python train.py --n_layer=12 --activation="swiglu" --norm_place="pre" --qk_norm=true --tie_embeddings=false --parallel_block=false --extras=["local attention windows", "paired heads", "shifted keys", "value embeddings", "hashed n-gram embeddings", "a smear gate", "learned residual scales", "capped logits"] --init_std_qkv=0.0238 --lr=0.0209 --lr_mult_down=2.0 --decay_fraction=1.0 --final_lr_fraction=0.0 --steps=5683 --dataset="wikipedia_en"
Each number is 128 + 24 x the weight over its row's rms, rounded and kept within 0 to 255. Layers, rows and columns count from 0. Numbers have three digits each. The size before them is the row's rms in percent of the matrix's.

# v: layer 2 attention value, 512x512, rms 0.191, rows 258-310, columns 128-255
# o: layer 2 attention output (transposed), 512x512, rms 0.178, rows 258-309, columns 128-255
v258 101:152148093111105153135126166112168113145122134146127158142133089178137153120160140114104086149189136172157091104095160151123138113109141070170091148134129103137111117142109112146183174134107148123118140136088061062152154108108108118120180115149135122084113123109116144129141124129126140118141111121110095159120133137147119157120167134167183128177178106153129131117105165130100098131143
o258 101:135156142102141133123130143139106124158127124125143116132146132176158132178125122175151162166113136136125121142115154145134127107135114153132165193108148135166108127117124135148092127129167131147114131157107142152136134159129136154177109104073119131132102152135091107148132136127129090108109131102151101101157103148049129131130083153112111139128089147087126075120114125122096169146145
v259 103:193141095113123088117135128158166146109166130138090083149172084170097130113120122135099125163148143139145137147134123146133128090117112116139144173131179109144148163099125171166155108081153071124148121112130144136137116101113117104102070104116116138128117144193168157066071125144131135157130160109117104107111122157124111144131134112077144128120136129112107152135165145117116143148123
o259 102:080186133119148128124150137143093109145084124118169151157136137123096158109114149112107107140134127103158117123134132180126151136124146124160136102107082160105138153110151120081089164115140172131103121169168095137164156145111085126144126173128109087171144108117100137135156118118088110100121137124092151115143110160124111140146131077154118132137127113080119141137109113111095119167106
v260 098:131125149122131118113084145183130140129133149119090088128092159126169103126123082109156157114117147106126086109154157166142110113088130141103113170090137117159117113121099129164123155142107132102086149118168138134152114124124061105128106145108122141106157095110141128152136168128122119157180063120129168117119139093134102098149117136126108125147115145124169159118169120093150139096111
o260 099:110119090113115144118126136151124085146091134114125156116165133140128133145144167149107094144093161150117097102118089108106101155127123152151137132139131142112113149145166098096096132133105160111149110117135109122191119117109171128149158114141147136112148056171098121067133115112113112120120174087130097139136132127127151136107174108133122141099139141141126108121134164149087126151174
v261 099:146122146115152135142104113097114157129161104180119169109169135131131147132139140137173143128119131125129112089156151135116180110170166129114163119110129111116138104135120135145123130120131134136104108137136148098119179122189162138108065157134130121132099112112140130124156133175125100116128095099157180130102128129096102091151153094112106110148118136149098120167161137150134093122102
o261 100:137161125145106139128094146118129155104135118122127125110112156122096145119105139158087118103127158164141130128129116106163104117108127159093091144205131144136156120179134150091150132178087077105081153149148138123130110137127103096155115152116112181100124130111146173110146143080149151150142122125101125049159107109107160111124114153112113095143140068129129085123100155148105148075119
v262 100:133124154133169103148156152098176126139106110115137150154129121124134113144171102150139143140076136115152172147084139135117137088123124139107134152111114084124134077115112105143147160115136150117099112126152139105156154137107140133094134099107089130115154124101144119150120147159113154158161112105141092122144125137163138080098109137112136152163108149172121095136123128154147104106151
o262 099:128145087107091150139077159131122138147125170080109100122090129083159109066142158151129137137114131102153105106156151095140108133146080152160110121096134160134140126142177110171087118163112140126126080118116107097121136111127095119162136135140136117127112142166097105112143096128142087124110129131113096122128106138114141161101123152113145132111097115119140144156087139186130154110155
v263 102:092137147137138107116104123145146120101091155151091105098139091116173099110107167161133129141121161176170165121129107123132101075148126127146125172094145118129116156154118095124149153177124136114095101140153099134169118151110122139105150118100160126067180130150130141140138154131151130155121131100118148140103147135161152140136145105138141142161122155130127114107129143168105105160142
o263 101:139127153127161154159133161145153101133134137094122157081117119147110144101134139175121143156130145120115153128131142108156191154139136097158129143110129149132113140133114073104118146114168102119141141124132160102120130106135154136174119113125143131152081117127095104110117135157110142143147120108133107168095121101132141142078117148107164127104113151115149121138126132131106120118111
v264 103:133132101119111176116141103123143134115148142101134117123119065150132131108118121145113110132116117164165133142140108186114119118110141154138182161138132088117122121176152139077161100117106149127123120127123137121143119123121145121137098115122126175126154080184154102121142127137126123127137156132107062109139130137127145120092130131130160118135109071129108104120146151121147087131101
o264 104:138164131136128103120146137074152123116102104150120172092084119143101107159131119152143106104131146141139103158096135120133114202132131103086138122132098138121148131101120116128167162190139129097109102087064103149128131108160160116128113163122145154181094161071145125138140138136114152123135130139120109176114158118094106133132125134120100126127110123101120139175166167158118162153143
v265 096:193114127151111125095137172100189108176094104090137083086090120119102112088142112138128148158141113102120122114147165108131159088101110128132100117132136170099142131134161167134136130157097117121121110114140110101130163145195168108140113167103117089135104141107143144117147122109106112173126100154135126108121079127124164124093152136128148158116156151123102122134135188115147163150158
o265 096:110133123096127157146117144070138159046151137095124187124143137124161110169127195156175139082108108134079139144125134128141146103151125129096113148130127112118115162119126127079140135125131164117115183131107144102120120135114121148128115108121110138094151109112096134130121130144125105137148154143151082126151129136165140180170139144146118129141128136167113150133138134127119148103158
v266 111:097157111123142156124157086098100143124122125124083120136136102111107137123134134114088113159094127144128111110136054144128123152107135144152060128132165126115115132146094137134129136146150131135171141128133178107090134096150115109110138130160172103168116135119145150115115130112127163177111112132152195119155134161152143112120135136115129130152106072162140099107147109121158157096130
o266 105:112109149115102114115118144115162111147151119074130126107152134122109108106127084127130073112145115100126141071099126120105116109138112156170115163150143107123159127136109113123167109152147135127131129159148152132138156126153158151128142114107107132095103147164103142135138152171152088086087132155118095095150107100112109134107077118146138115150114096163161132140126121121130085124144
v267 104:126137140098130120120108108127151177129112108119159098121124139170093118123088146106130140125163156109141133143157112133118131144138163147120156087183135170140141126129121103165127135095100109157105125107139131102162122152131093123142192123132070137095165067166104125157133168117106155127143083116116101115071173105135152120105098139124127119106162152142079173155119174155146111069146
o267 108:117156107128160131129120122150178121145140117164150159113166103128113115170145138124126146157160117133141166124103111115134122108106150148110123115099096101099132146124128144107100138161097105119107111122118139125104127099180123127084054107116132128165187153125142135184118120192098118122152136132193174080091103168144116141134096175107133109117121101165152111152151119106109142159117
v268 097:146060131119140133122130169132156129137150152143127108118119136095123141151141133109123083159120143037099138156130118145119129117084143126145101142116154119130159108146129101099113159159103150149111087108135131124118120095115147118136130133105128139118117113106129121175118098127133122117126151096160124125135148117105107122111138087158137137118168155123130130141194125150126130169089
o268 102:117168131145121130080090111110120145144138147110103137132131136167132131113108157146114127133151164126134128140112119182111122093136152108158155090139103120149166110104101121146124114104145135051141115129113100159119104097168113143146124129146069133131133125159110145139136150116114123140115145095101114124134157107152182113133139115125142110129107111130088157066199128125142126094167
v269 104:108141135073124146111082098112122139106158158149127147121103097157131174096152131173126125162098113093197129124142124105129130184147112109144142117145151090112140063125127140088157114141116112128163141125091130113154106173129142123143151115118130109135113094150128137072171115158145129125116113113125119094118117171139099169146131147076164122143070111158081129175161149137110158169160
o269 106:137119159148118127126134102158147113128088118126115079128157100130137101162158096151129196126147134117123143121100115152122143081124154109123106130122136121160134135135080117189125159151175127143164137104135084137097161137123072153118130135147151114136142129108143091136140084115126144131130129140110135099150135119114139160134141083098074110129150199091132098110125137156102124128081
v270 099:124123120162122115140105131112109134131168076082130116109156146143119163134105144168118115105127121116137142139160150127147118117114122116118172126095170123129140126131169137169144109087132161096130099114078182145190129123151164136119159145129125096118124134129117123096114156130139106098099145135151058085178132122145120050173085122116178117126138112135149149138122145118176176081136
o270 099:137145132148146155124098122135115104126101135143143152151128126152119089111108140128109117154132170114124134140086089125114152123135117093143149164149117140129138117133151116105122158126098121123127139100156113138087136145138129133131149163132137131168136127114137129122139115126117117144170131149104146108117122111120145136117161165181152139144158115118141091090186123177078136146146
v271 100:159120091145090163151119131157112146082110166116160142122092127102131120095137098121116170132130153123119118099132141156129082154112140199131125138113114101117101102108081111134158109159116066169142097097128157141109128110145136099113152140101144109173109137133137119071146115144108133117117093148099152109185094092118148131149112113098162143110087107126165119128106123134106166134153
o271 100:078101135111133097092126116166146139147121122148142125136182092121127128130131134137099057116083159130093105138092102122124122121125150117136141123127148141109119155123162095087151124133126107130125133115121154109143145123162145177174096131142113128112155133134097172103143132089126108147142148147151138112110136122155125133090131098160087155182154116111139134140095152124123127126118
v272 103:163101124125183073100141136111130096086133092138143129148127094160153135153115153112098137117113134126138107100132109116153105153120137139148108076151108130090161109123164126092094151121099204100095138145147139093143125143164157085148125117126190135094139135140138156130147133179109111121141175142154150127118097160116147111147096086169158109116169153129170088164113119051102119114157
o272 106:127122110172149138117139117116144104117148114153093131133150151144087083120122103131160110151135110170132098126157128113131114118165109166159164149133072131126107136096047189175124174114146169140147118126147166139096134175117102112130149111159068139147105130097135091163168127080111137158125149141119092158127141145109156139138152143157111119154133151116118137141160127124101102176148
v273 103:154143118094074087122119109104080158162098163067113147152104115105136162145084151139149120118133117151118108150158110130104112153174107131120133168133153133150118138078087125150082145073102152136134105142138089136168115149113161149153112104116095135113141176115119125113089099128178128127119148131166168128148139139110127092141129107193154118156084154139143159154120140092134159138061
o273 103:127110138180129118143114131093137111146134198141127120144161159122107093101100119075176133118123136118145116146097158133117153118133162135136160137109132149132160151125163135097118120115168096098109117094122141151124093133098163061158125131120147087151107112085094166159133143126137146110091128178074098130121145129102178134153134134107109108127151122113117107134184129157132119154121
v274 104:098080087110121109146134122169101127115135154133129117128135082143116097131121112107161158107127149188106134144142136116142137154136113073103105127132075120163091082108160145134138152124156118124106144138095131136111116114154161117146128133124134123101104171131164110098124135118117144051100109103155141098108152136131136101133154127117160142167116147141157142151088126165127102138092
o274 106:136145115098121136123200114089146125112095150116143137113093147132178084157097110161131144137169093107146106137085143108119128159122152114136133117149142146103102140146102114143099109121150104102123154166165122149181135129072127110122123112134123125157128143120073139149139137149149086134117114123110115160137107148122149149117108133149108123073096114128122061120124092102119137129089
v275 096:112155128128147115111158112113142144124104122126108129134136134142126125139124051145129128130082141154134090108115128152110132141135151055124127109120121129131133156133129137115107186130127140123120109133127147088138082127158135089138173182145140119145107110137176140130127139135121122165147097105119141136123103135129129102125151146105179117163147096141131098180114129136080119070094
o275 096:084043154114137149116128140157138088123094151079147121131118174097142128139133148121105105124140094094133141129137154094123149105110147159161128146158152112141150127110099108154136143152139167139102138151116053102165146136131146140140141096108138115146131117120149164136112081125149152137120134115126136076158124120110126141080134107108123100134115107193080139145081143123161144134143
v276 093:104153094165152127124101139140086118161127123120125125135182182183134109140130129133143125141120121102092154145149081171107108130128139115126126101125098120129106090129130123134118132107114125141167142140134124117120173132136088132129142092135127136141135143109130131117153110073156150104144139120096134119181126074120112083152096147131133108154105142119160149101109139091138112065122
o276 092:152129177149115115156147077152116137159140160123126141131149075093145178117131083058125082102172123100119098120112115108088139144130106100155117151059135112151137141137117102142138107145140150132101091127148112186133087129120136147112073094095090106131076126179094140145126100166131141138099072107137121084130150118141110118096151132121095132111134121112124110104105129136137127148148
v277 098:091120117122155105164126130146151115125145144151126096150175130096145134121133131147110120091112093164142137124157195138152104171118149143105123162125118145173138193133119090154112169144143104165132144124121173112108140142153139129114130131150139106159140134094132118089163134128134086071135169156090150106158113137144154142095159136165133153126100188083115145106133143178152092152108
o277 097:176137108156141112108073145126117110100133140122134147114156120126143134141120134146090159128132133139125131118159114134120132146147124154163092118127159108142103071116146111100137125094129174111107127071135125101109137106150130132122104104115153117132141152125076175152128100133111121110113083107162108122097120122127085115112092182153178148142161123150093089119123132154130116121116
v278 098:143133149135158128078192103118155095179113107058098144097157161145127064099099143109112153123142138153176123120133154116127117110156107162127129106160141128148091128133162133155111127117122133102138104125159120127180083131116167111144126174098130147128161128116129168122137132118129110128101130113123113131163140154116090145102121078109133175143121115098132101148126103121129096139126
o278 103:138134106135111118149131142131123134113166166165139129176145129085150154131133080118116130136129154142107096190152148131133148117099132124131078168127115160102142133118110093134121114118125089176135136132123127154134123119151102147141097145134094123127128125169093107134100106139171139128119125162097071065082112115162108120131129194122114098152135123190080116173130116112170168126102
v279 107:168134103089089128168106164167139120147108121193142110097084116136120148106141123135154145122117141104109156125131163124091136149106086155117138139104129088121115077092112123117142115133147093125123167120115149100092172114135154140174135046088159132120129124137147121147080130153129147072119158146140135098155105124139144117133168138144118138118180141110139107179117117157111108110115
o279 103:125122119113110135144103099108117116149128152149115144159129157118124107139118101162146162162101109107146112079129114086122095121125159126101134079130159119147117138103104107173145110171106163109131118129123107144134169105142142167110155202170126112124119111132100112123167118069115111132136154103152115128148120129114143097110123165117098126172099107105141126070126158155161163063140
v280 101:156148112114134112149192127102137174110119156145103066111108122118160147103148104120137135127105169150094100166148158185128103146145085156112070137133146105113127149142122137135114096107118106109157108105153129091132164138108106131150087099143104147129124154109144123133086103129110113177147105167120130114125084155153136132170105127127149158143145125110126119122099114094110167145124
o280 104:124120124127089112090109127139112128141114157093146161129169094167118111113181165122126046103174134105104104142146126117083134152118164155152179104135111198141135104093097107092141161174139161124094125142104122167131085101144144197155132117108109113093116113151125178157118142127126147078154123128109128147104155115114140128123124110109185113142139104124142127168101139127148126152140
v281 104:109100155149154142197064122153123096083116143093113118110151127140132051109141146114108117117146112117141115084134109175140171103151095131147117153116131069140160133112118138127129145115125153128094071099155098134155102146136131176170136060129110125126144089092108106118145082114116110144114111092145083135125118124109115137125089181137119160119159123142151119127162094115103094124139
o281 106:120082125148123154158130111119122137162124141161096117118159128085137154111137118141146122149124092166108095128133128154142073161095115105128131120131104135134134161132099138115112104099163095138111155110103134089139140141128093091115125104102135142136093103123160128105076147133145102124130106113163146133123137155161164146128117135135099121123125164115117136123134117148162128124134
v282 104:135147133131135132112171129097172123138127122180108117111073133109104155108080097087109134113151157135150117136142116089190129119131141122088151129115118127102093113132117123127136097122152154098062137091135124164135086136136117118166102143132124198155082136128102143174111115165145140114177107141122110162125122118115172103110109132092132148167172103107154086136124140132115113118148
o282 104:151161115074095143129123134099074151141091152105121150111090134149115093145183158152157099163085160115123122111128124115123132083121114109115158114158117135149130112115137124123111144159110100130112127147108106152117161126066131132122172126133122126117189145106122123147118144071122119134111138150096127106102153121110106141122152130147168124120138120100141165123124157097096108139129
v283 105:078157114107161110135085162122145118130163143111109112135116116114108103131103142132127125117130129151149099140141158113105128110161141132170163126135166104088158157095131141136060130137111134119098074084090075163162167146127095175105120136113144123094109114138117110141148116173126150157069113111104114067119109157171153122151116138117131104153140135158143111197108152154126146109133
o283 100:116121123091168152099132071114089133124136145103131153107127126145081127109174160171117111106131151172150141120149163132119155048135138181133087155135129104121137159157144122115132130140135161138124097137119138121118153127138168120159159092114107104129110101124116136114139174132095094128160111126111143158097134124065147144096134157144144172153082107123126113074135114109103151142125
v284 104:144152122131115174183156204122127130116131136142100150144094169112138161124062165132131103139181189132152126163149126110168109119135142140082180090115126070152115111172150161152167111111108123116127138133155150102147143134125135119184126126117142104129149157170138140138124123131112123140111134115127152147108155113103095115138125089142152094100178096158136158118127140073141149121153
o284 100:147117146124151115118123142178098112127125170090126112134143104110095137132091117115127118130130133149138152132148133122115133127098167157160154147140132156153103124135111134139085097138137107135097124152122131134105089144107099138132143147163115102115121134145115133152133151101150125141158122104140104072094124142156132085100145087121111121131099189120134124069104110125057130182074
v285 100:126131138111123138126127131137116116136153118104097146128122174152114101154127059138135158140134095131167140142193105106104160141130187113117134118144124129091081101127150124121107157124087157143146132104133120088124151114157144108125110148125091128120168116150101145158165127136123139129150142147128138117110157131115134147106137149109140101148105134127124131111120173165121140151155
o285 101:098090140122143121140149134138159129123132112117131119160074121130094125112141121136116119114103129125146158145057103126149113140112107146121117119160106125121120105096105115147144113159165142166112146169096139105131120099100155132130092135073101104113141153083111078090092185103159052119083119094123120139113144144169097131118127120124109147102133120128116141162127110092104126113092
v286 103:111109151105112135102109115154160105137111173118082118150104143163134101154110140125089130127078129127154146110123112126140089163133086144147124109132079127183102114125126050158091130164112080080124128096087125140133156106132148110133111166115157138113092153164161140137095098141149107152112123138114115131098128151157126070136161125165127134145129181087116121089095137076132133131141
o286 106:160150154125125121107156120141124131109175153136098119131128116079154159144141213118127120143125122167127095167136106173141129091133172158158117112121143118137133106109107073098112110148135169146137119109106132139119134140126115138103116078116126083115130164113093101142153120147113109117160087116097165157147117142155118124118136106116093138093129091103146148145173137102106094116138
v287 101:095122167127090113140138115140086099122181116117148177117140139154161134170140137151141188119150127143185120128116131146127137118155127180122082115140149158133143145138142121097110145129135171121116118152137132191144143113079157111117129071127121107121134148126108165144095146105113150126124124124087129155094157106148088168133111161171134122180125131147132134111098132148153133161118
o287 098:147079088131102129086115157146152125129122064127166130116118118107112102134127135124164190118129106052159169104125112121144166121096136112114119102148129139124146103165105116182141134114153107118116144122114115109084128120142110166157083148067144109146092110119132095131158149104116141147136152115129133126119109135120096160097064152130119154112121132121149078118157093148107134114126
v288 097:148109132155130158122085097103098123100140117146139093109125111161089127141153161130185110096123118096098140132156175145098141139083128099088149141119129150105151143108126140127179117126138197133131146125126141119186134122134140127094101155100093097120122151123091144173120115105109114170113151129132121144082083129125164114113147172165129134072125145101159134142108105139140133115149
o288 097:131135168125146114132172121120159147122098135124118183146100098117108140117124124130133113186139117117105119183110130119131153118137092132130106162101149064106149130119169117136113121122108163154111145156162143118137078145143125171123133086113082124119107113121145154117115069120105119131193118127156135173138143117164119164127155125098158168126114118178116127087131168162127097101112
v289 102:138173163133126113160154112125096133150153129116157132145106142174186142165155144110110152146146118148124133134099084102114133141138134179153140131100124120120131131107107123143124149142077117157136142145089165109153137101121119116143115113102080166133136091100080151077173092112145156148180180121118154076147146140114155119110142178099124145109118141125145110112098131112113136117100
o289 105:130077100119106103096094138117116125104120134169115146130170105137072154060133090106125151117090117142103123125117107108097154143115129090135141138102138154112137165170128151135109144109136138119137157126113142140120120140158123140138145072134175101145092184110128123158110180132136116112107119151207126133123120079108108111095103123177124109160114135129137073125129151138151121113142
v290 107:122132121118147119128169129153155080149126124113127106106112106143147139128136128119127118171115135171146116149125100123133112128151129162105144126193116106130123095133157115107171168151111118131163099098121160160100092108138131110139119136144155104105109093094107136159121157098158144125112104149132105081104115116131120140129147155116172139114131150124124111131111073106139123121148
o290 105:135094155103137098101135118107110160126149152139120175135149187111107142144106094132161138117181155106157107097140109122165122123136127147097152088054127133134129118174067126149119149166123151105123153129174163113106135137174140127110142124108141140132113149148133140151134114165140103112089146124127130117071137103130182149142134122160108095139107131129158129134119121106093107146145
v291 102:152123128134120149124126137114109117154132145118111110117133095143164145087133178157181064090108137149142144117168128149113093118136110110109154156094149148096146144100144120113089167151071160135112171100140173080121137138141120091129105134124128148121086154132151144125149159086130144121158102096116126135136119121154114151090146102084139116164128126061156179122133178141106099125148
o291 102:146141122117138120110137102140140119130130150162115132164107137114116135123127095106120134138090125107087134121143120143127135097123134171138142136090092119160117112119140159152162105114135156130154100134170097142096137109132110130176147154112130139104121131128143133112115103143185121140141133151182087156093109144083174121140144155151131152118069120163114140146122102124114132134129
v292 109:154151137125113156138105122069101122138119130129157108157128122142137094113118138115134131101117124131116135137120133132123131119162136143127167152104106138107176110101095128169146138100119153122111061116125144148124130162170132163151149143131162139138149125146096089116117119166109129096090076138169114142117136108097182111098095127143127103109130125130142137123120124161109112122106
o292 110:108160139147142131103114141131136168113142135121129164147115153114130164121099135149124119150134115117144111127104171112139129141122117158110125147131124133106096181107118080097187112118084106130139084139126129084165124126107148158149122124060085109129129097090114110151158134144123128136116126126129151100084089116175124131120159145154066125144148143119116124103097151125158134146130
v293 104:131091112129140135120114178135130146165142183133127142106112122146101105145170092127115113098092104138097124112119137143134117121107105143110125118166105148189107127102142130071166129134132146165123100136161087151157138120149119123160146149082100134111138127140137126122118154134106151153167130124118108155143161136145109127134069152138102096105153114135096126146165137120125159114133
o293 105:116146117112104175134088123130093139128103082101167137108162131077139154099106116162139127133078213142132153143166169145156119155158151095166150164136155131092108129116153157163136127126180105146139122125134129106150114114097134109137092130148157108124105109147132112124153094119108127179092116127163130134147118092122140159143151116122161166127117119138171119116196110196155103129158
v294 100:098101126107084084139121176126133124127108101147142123117116126147106162092125136124135125125127143121128135124139119149122136129094114115153117157143151091070164127097120147137115170154154123134054105146105137180136168094107120119103165084131134138138098148125148138105146099160149171136151145139090144134104118135135092125087158114139130112098159101133158107127122111133100132101129
o294 100:150125112091130142114115085144172140164089093154137142123099152113162108119112116123102170146100093146165115109084144134169112157133137123135122116114111148131137113126110150134109123096106107104147166151144126150138127136146175173127105139099130130152128083112128134164085129095126097139134163163129101145147137127092194129170111198109163158101115094106119147143128079107121117118145
v295 098:136122100152135123122105163112098124158137141112096181113160108110101106126084114098140153119113159141117129126150145117158152121116131114105112120133117129118105170152160101102139140116172093113144110151146144066124155137122112112139098115119109128196133192105129138088125158166122129164055138099119136142109100136165142093137101151138102120146114121123086169109148093090117162116121
o295 101:136113120110148161132109132137117103111140119083113090107128132134146125141138146144124106077158109127133124133123098136131085116116145149112146117088167116155109124111171141125143124156126145126115097111114079120107100159096115138141111144155128111115112099139123160122143137139122145152160091145112140115125140147131126185195135129146149172103117131130121102092169109135115085124133
v296 106:137147102127122133106142138143149180139117065156134158118099132160114142170117147131138116102151128143175109154155103114117134147124130177146127093125107174145160156152148121101193156143158111158114130141085115160140172143180124127116130125139160097125157160135099125125118158141131092161133101105132110133150128104112125098150166160162100127125148120141115145138106118111107139145087
o296 103:106102144136149143116126138116116139111116105144151123130054113151136085142101110093138109151136125131101120145102087106163113177174154130154143119156135124113097091124119158140118107143127085108129179146123178136148121097082103091104146131139145138165164154117120114140119200133138114165107134154104106129119119143142120145125128089132100146152151145146111082109128093132127144111167
v297 097:101128143139148175164127123150147156116130108105105094112105111147147149122131097107143127145132151083127127119127122144126114106124098135097131163109145137153084204122095077155152119079072155174120187131126133113125137136122148132102146150195126148146105123123108141090150132113152178153146172149118091127120146062103142112172102140149112154110104131091118134132150161145140123097126
o297 098:174146129135148110178140118117132146136126139163114124132143122133114131112121146135140144106183166120112083120100111130147105106135171082123145107122125114151143136134160159094107123116098111126091119165128099186090114124120098128139128181130137153066143134131169135128133128120132089099115128160187176103124139089117119143111109076127129122185153162117095121116119128079119122127106
v298 104:107114119101121098168134088148047129121099135179132182102155094127131139120101123138109089076120175133128122109133130146086136083103119140143088140121145100099124087087113154084110144135130120123120145131183149120138105083147129117139106127103117129127124155123140185076094152135120103144162105113145113173112101146129115103103102175119121166136120114149107116109069096114155128103131
o298 105:115133130100067138107074133171139144120164128118129082105139123120127132102120108127116142141152134073142127151155188147118112147104164104143146095136112164133136165122131086126143114098182092124118127099127138136131136178140101143164132117147138117138073139126150114129102152141127155097147142142107121085159106114077127144146090087115158119115101112113152099167166147138140154118113
v299 103:124130108097122126105151133108162116107104113096139166113135128148137136152141117113087129150076114115111119127117096118065156178133135122141133164128150121120140100127120148136102076140123078098135128119114128119186084124130115130157125142111116126142082139113113161167080117106099128187151124118076140144131139084148127140143138110129135123115111109132062114110117141101135118102109
o299 102:128132068188114101144133135161127124096136134103116080126156107150084126135144111104101097097135131093143115109146110172140133117123131158144116091130098095130134146137150069127123140141118122119121138133112103139108129148136099144153171131112122143176156164187149127119104141161143164097120133117162137129158122165072111133127089157120129144149174161143153128130131123140157155135155
v300 100:109131141135166157144145089126117141086131133142157121108130126130094118167096133132110085150129118103139131164113091121136163165127123166121120090102122128146126108113154148142151147111091139141143100130121080091132127103140149127098139135115122141102174099140102112112111139136153107112119135117109107121170102174138117127126168141096123118174130126161096113104121143081098129131110
o300 099:118101164157104107091118122087129155070132115127076128145127131137095148114119121149136132088137105141123157152145131105148153106090142159111126072100118094125116072105116147129090120132133137116122125167113119149109110171135094112122115094149138127149092144122150163134141132121100140141112112134147137087109136127153146147169144130163155119117095122115110113139161107123118160122154
v301 105:107161110144083147142094100136165116137102144094177111124161171109132115142108112104154102148150117152110132109119142138048125088086128122142128095133189114095151144177117146113155170107130135082073137162126136152114083155136109091111126121095131112122124123100136110134167115095115125121124160129124112109130162134071129135104159166090158189133150174121135156146133099097174132124127
o301 105:172152164143170157131096130135101123116093096154152069094107113145126130134124115120130122155093157152059151117153125154156125134129125129152127150104097110139145147143130104103110078121104095133117125080130126142140136146119168152118159089130111188162153148113156158185094061156158130096165126149140175126130147143159102076128125110166131120150127117141127097118088132120089131126189
v302 095:117112121141119129102109126181126115094119106128164106194142137167140164142155157103139138155158144132124143157090104149070126106142152118142143133106114108146117108100095141101110092128134158105154103142112148086121154132126122145171173094122111132131118109076111132090168153109142155114187109133133118128129157089091122091157109150089147126140124104162164141129097183114085136108151
o302 095:155110113104148103124141107135115120166106106168137150119121159152122107141120167124130109130161129135114144047187142142124129104146147099138164153132117114157177152154112120134118142134148135143114152153125131160140133088084133112116120093101140109104126115156145144133124076111139125112153141135144160130111117108110112166069136130152139159120145147089111120168098095149129100124118
v303 101:134097099120122068134135147166180114173162137113146148118125118123118128115151184136120133139140147147159119165110183124193089113095128154145165180150076123091151125140133128153128136126150121169114139116112133099142176048103124108158135153134116100120097118120088110202089109100123169133131184107123116108131149113093136114121131139131143198126204155096128134121128108144105125176064
o303 103:122178107104130150085125127058103146149124109112155117130102129126140125151084118161150104106127203167158120110066121158138146152115175082129149131132146103131108152151106107089121164135133194076144150136137154162160090132125146143144107140127155147147157146113096125125117125167106122095115087110113138139077109126133175148120136137115101131135089112151156170119123092192196148137161
v304 109:118144097071145129119103099074136118127136126167127132129100126136132141124135123133101162143107111105147116126137114095125190137107131092170149081153139148102118123139116137118152124115117141132104087145124133087099145130127100107104111089088123139126100156142147152126126095099157127147132131113144130113122124153127102133143124130105101136151139171116093118114111105104130159130137
o304 103:157111128187104138169100143112126158087143135139140112109110107115130102113125089084124112152094151163119155115140117172119104107122108109085116090102125143159127119128135154128095148170171146129119146135152110154163079144128103112095123159134106149137143135098147112129153153115078099151120120127099093180171108150123080159174122133134121145105125159139140100149114154141142126111138
v305 099:125172144098153156064125121063146157117101113165151134116138099137077182104135134145089112152143103079126146097166154127155130177134119139112101137112152115125147097097117111102120100107126116082139079168078175122112127153161113095090133154140125118094143138133125154122160093129169133123157108130119147129106177118141117179139125097101147145098112139171157183144154103127097098108118
o305 102:099066140119127098094106104148124126151122147139117100135138117146167111159147122124085170127098137153134174178122123127108127118130084161123114119149095161113129149127118137150126142098149116137133137164138117090171144103080108129117083105092104154164147131145160150170122150125156106160107139131104140133137099159136165100126117132136139109149163131108111078165095125130129133149150
v306 109:118147115125124124079109137083112124083144081110097163088106133072106171153136163109124151107114127144140119130134157137152122160131104162130142127138108148093161128135123136100116143125119117126146122157125160109127097125155090093152124152091130136170092101112098105161125116157076102101146140110089113099113133134104105107137163107132158125082116110157124128162159125142115162129151
o306 110:083093183128182157116138141136131166112112111148151129153110159151142110108147084131122123095088129144183158119118124068142159096149132080106136157121119124109085121103142155166169140167064135160134127094132070122132130127144152131113134099153133119096107108139137148125128057053134130174104131135161128138091133121129106153118099174137103075123106103091130142173122146133160135111132
v307 095:140133164139126157131137130128131132121104071127169118065132134110042075178120105158109135108116146130097148147163110100119180150098112126122103133142110108148149121121126145133120152130155113170143129135119127121135098101094136139093120108107082098126152139152105110131116105162112177137167149129081133073121127151146099119146133139139128096142079154140183140168154127162125099132146
o307 097:115118085154111096122167134152141099112100124145087120115127097148143140111152108109156149125139074157135133138150157102128129097156168129127125120121063145124158132120142153146131136094141111128140121162128150123143116116138099091144143119146112181159147089115110125121118098123165129135098124103134132159125159103136147078133129163084108155087120134115151100120111095128130127110088
v308 099:142154152178104117128134120149130129131108109120099160126102084125100111089135099133102121137116089156094102136153109164103126124172104110130141150110136162148141102118121129090122121146105121140091111123136126140171138113104165125144144132137104130122182137125150132122142141112143138141091094135127167121147154103118136179146142122113155125135156122183135104140123115073179120086112
o308 100:155119122111132159116093118137115127142148136066097081109152187115164100123107126081130100121109179122131116118102122144180131128102161141159126169132111101112122129137092136124102134109123120140123100122122082130117135140163153118078120151130191109133102136149117121146110121168138165100126163136151136145153114112120135090114175151083068109103131132097126159134100146152108115152134
v309 101:159113145107149109125092102095116142155109151113144143108106094114110141131122109125155146139120167126073104131129144140116141138116159132162135145100149103121109103127124129088177101117098094096138118113099153116133148137170141151130151116187134123153125115136119172160149130089131164127118139160111151129136140146106149139151111103071092103181145160151125090134120126148136080130125
o309 101:121160096111100112123152135127145149131140115117084173148145167155127150166120166134148167121126132135137140118102128138139134113126173147092143151081134167087122136138156146164092157141106160137114124140125164149105152128109157121122091104129169121129124135165134124160110191171107130149118137161110140153115132129150145086091155135100091133123128147138161137149124147133112151156147
v310 104:150127135174108105105157141098093165156172105086161113072107144117110139161169156154156125145126153165129160081144130106202132086142072134119126157099101171111166143101114142053162130130137183077131156146154159118123171097104101103136118119151128098143104123090137124162101149121127132094103113161172143126126115131102151151134084104124119133111155140112153135119154153124100086152125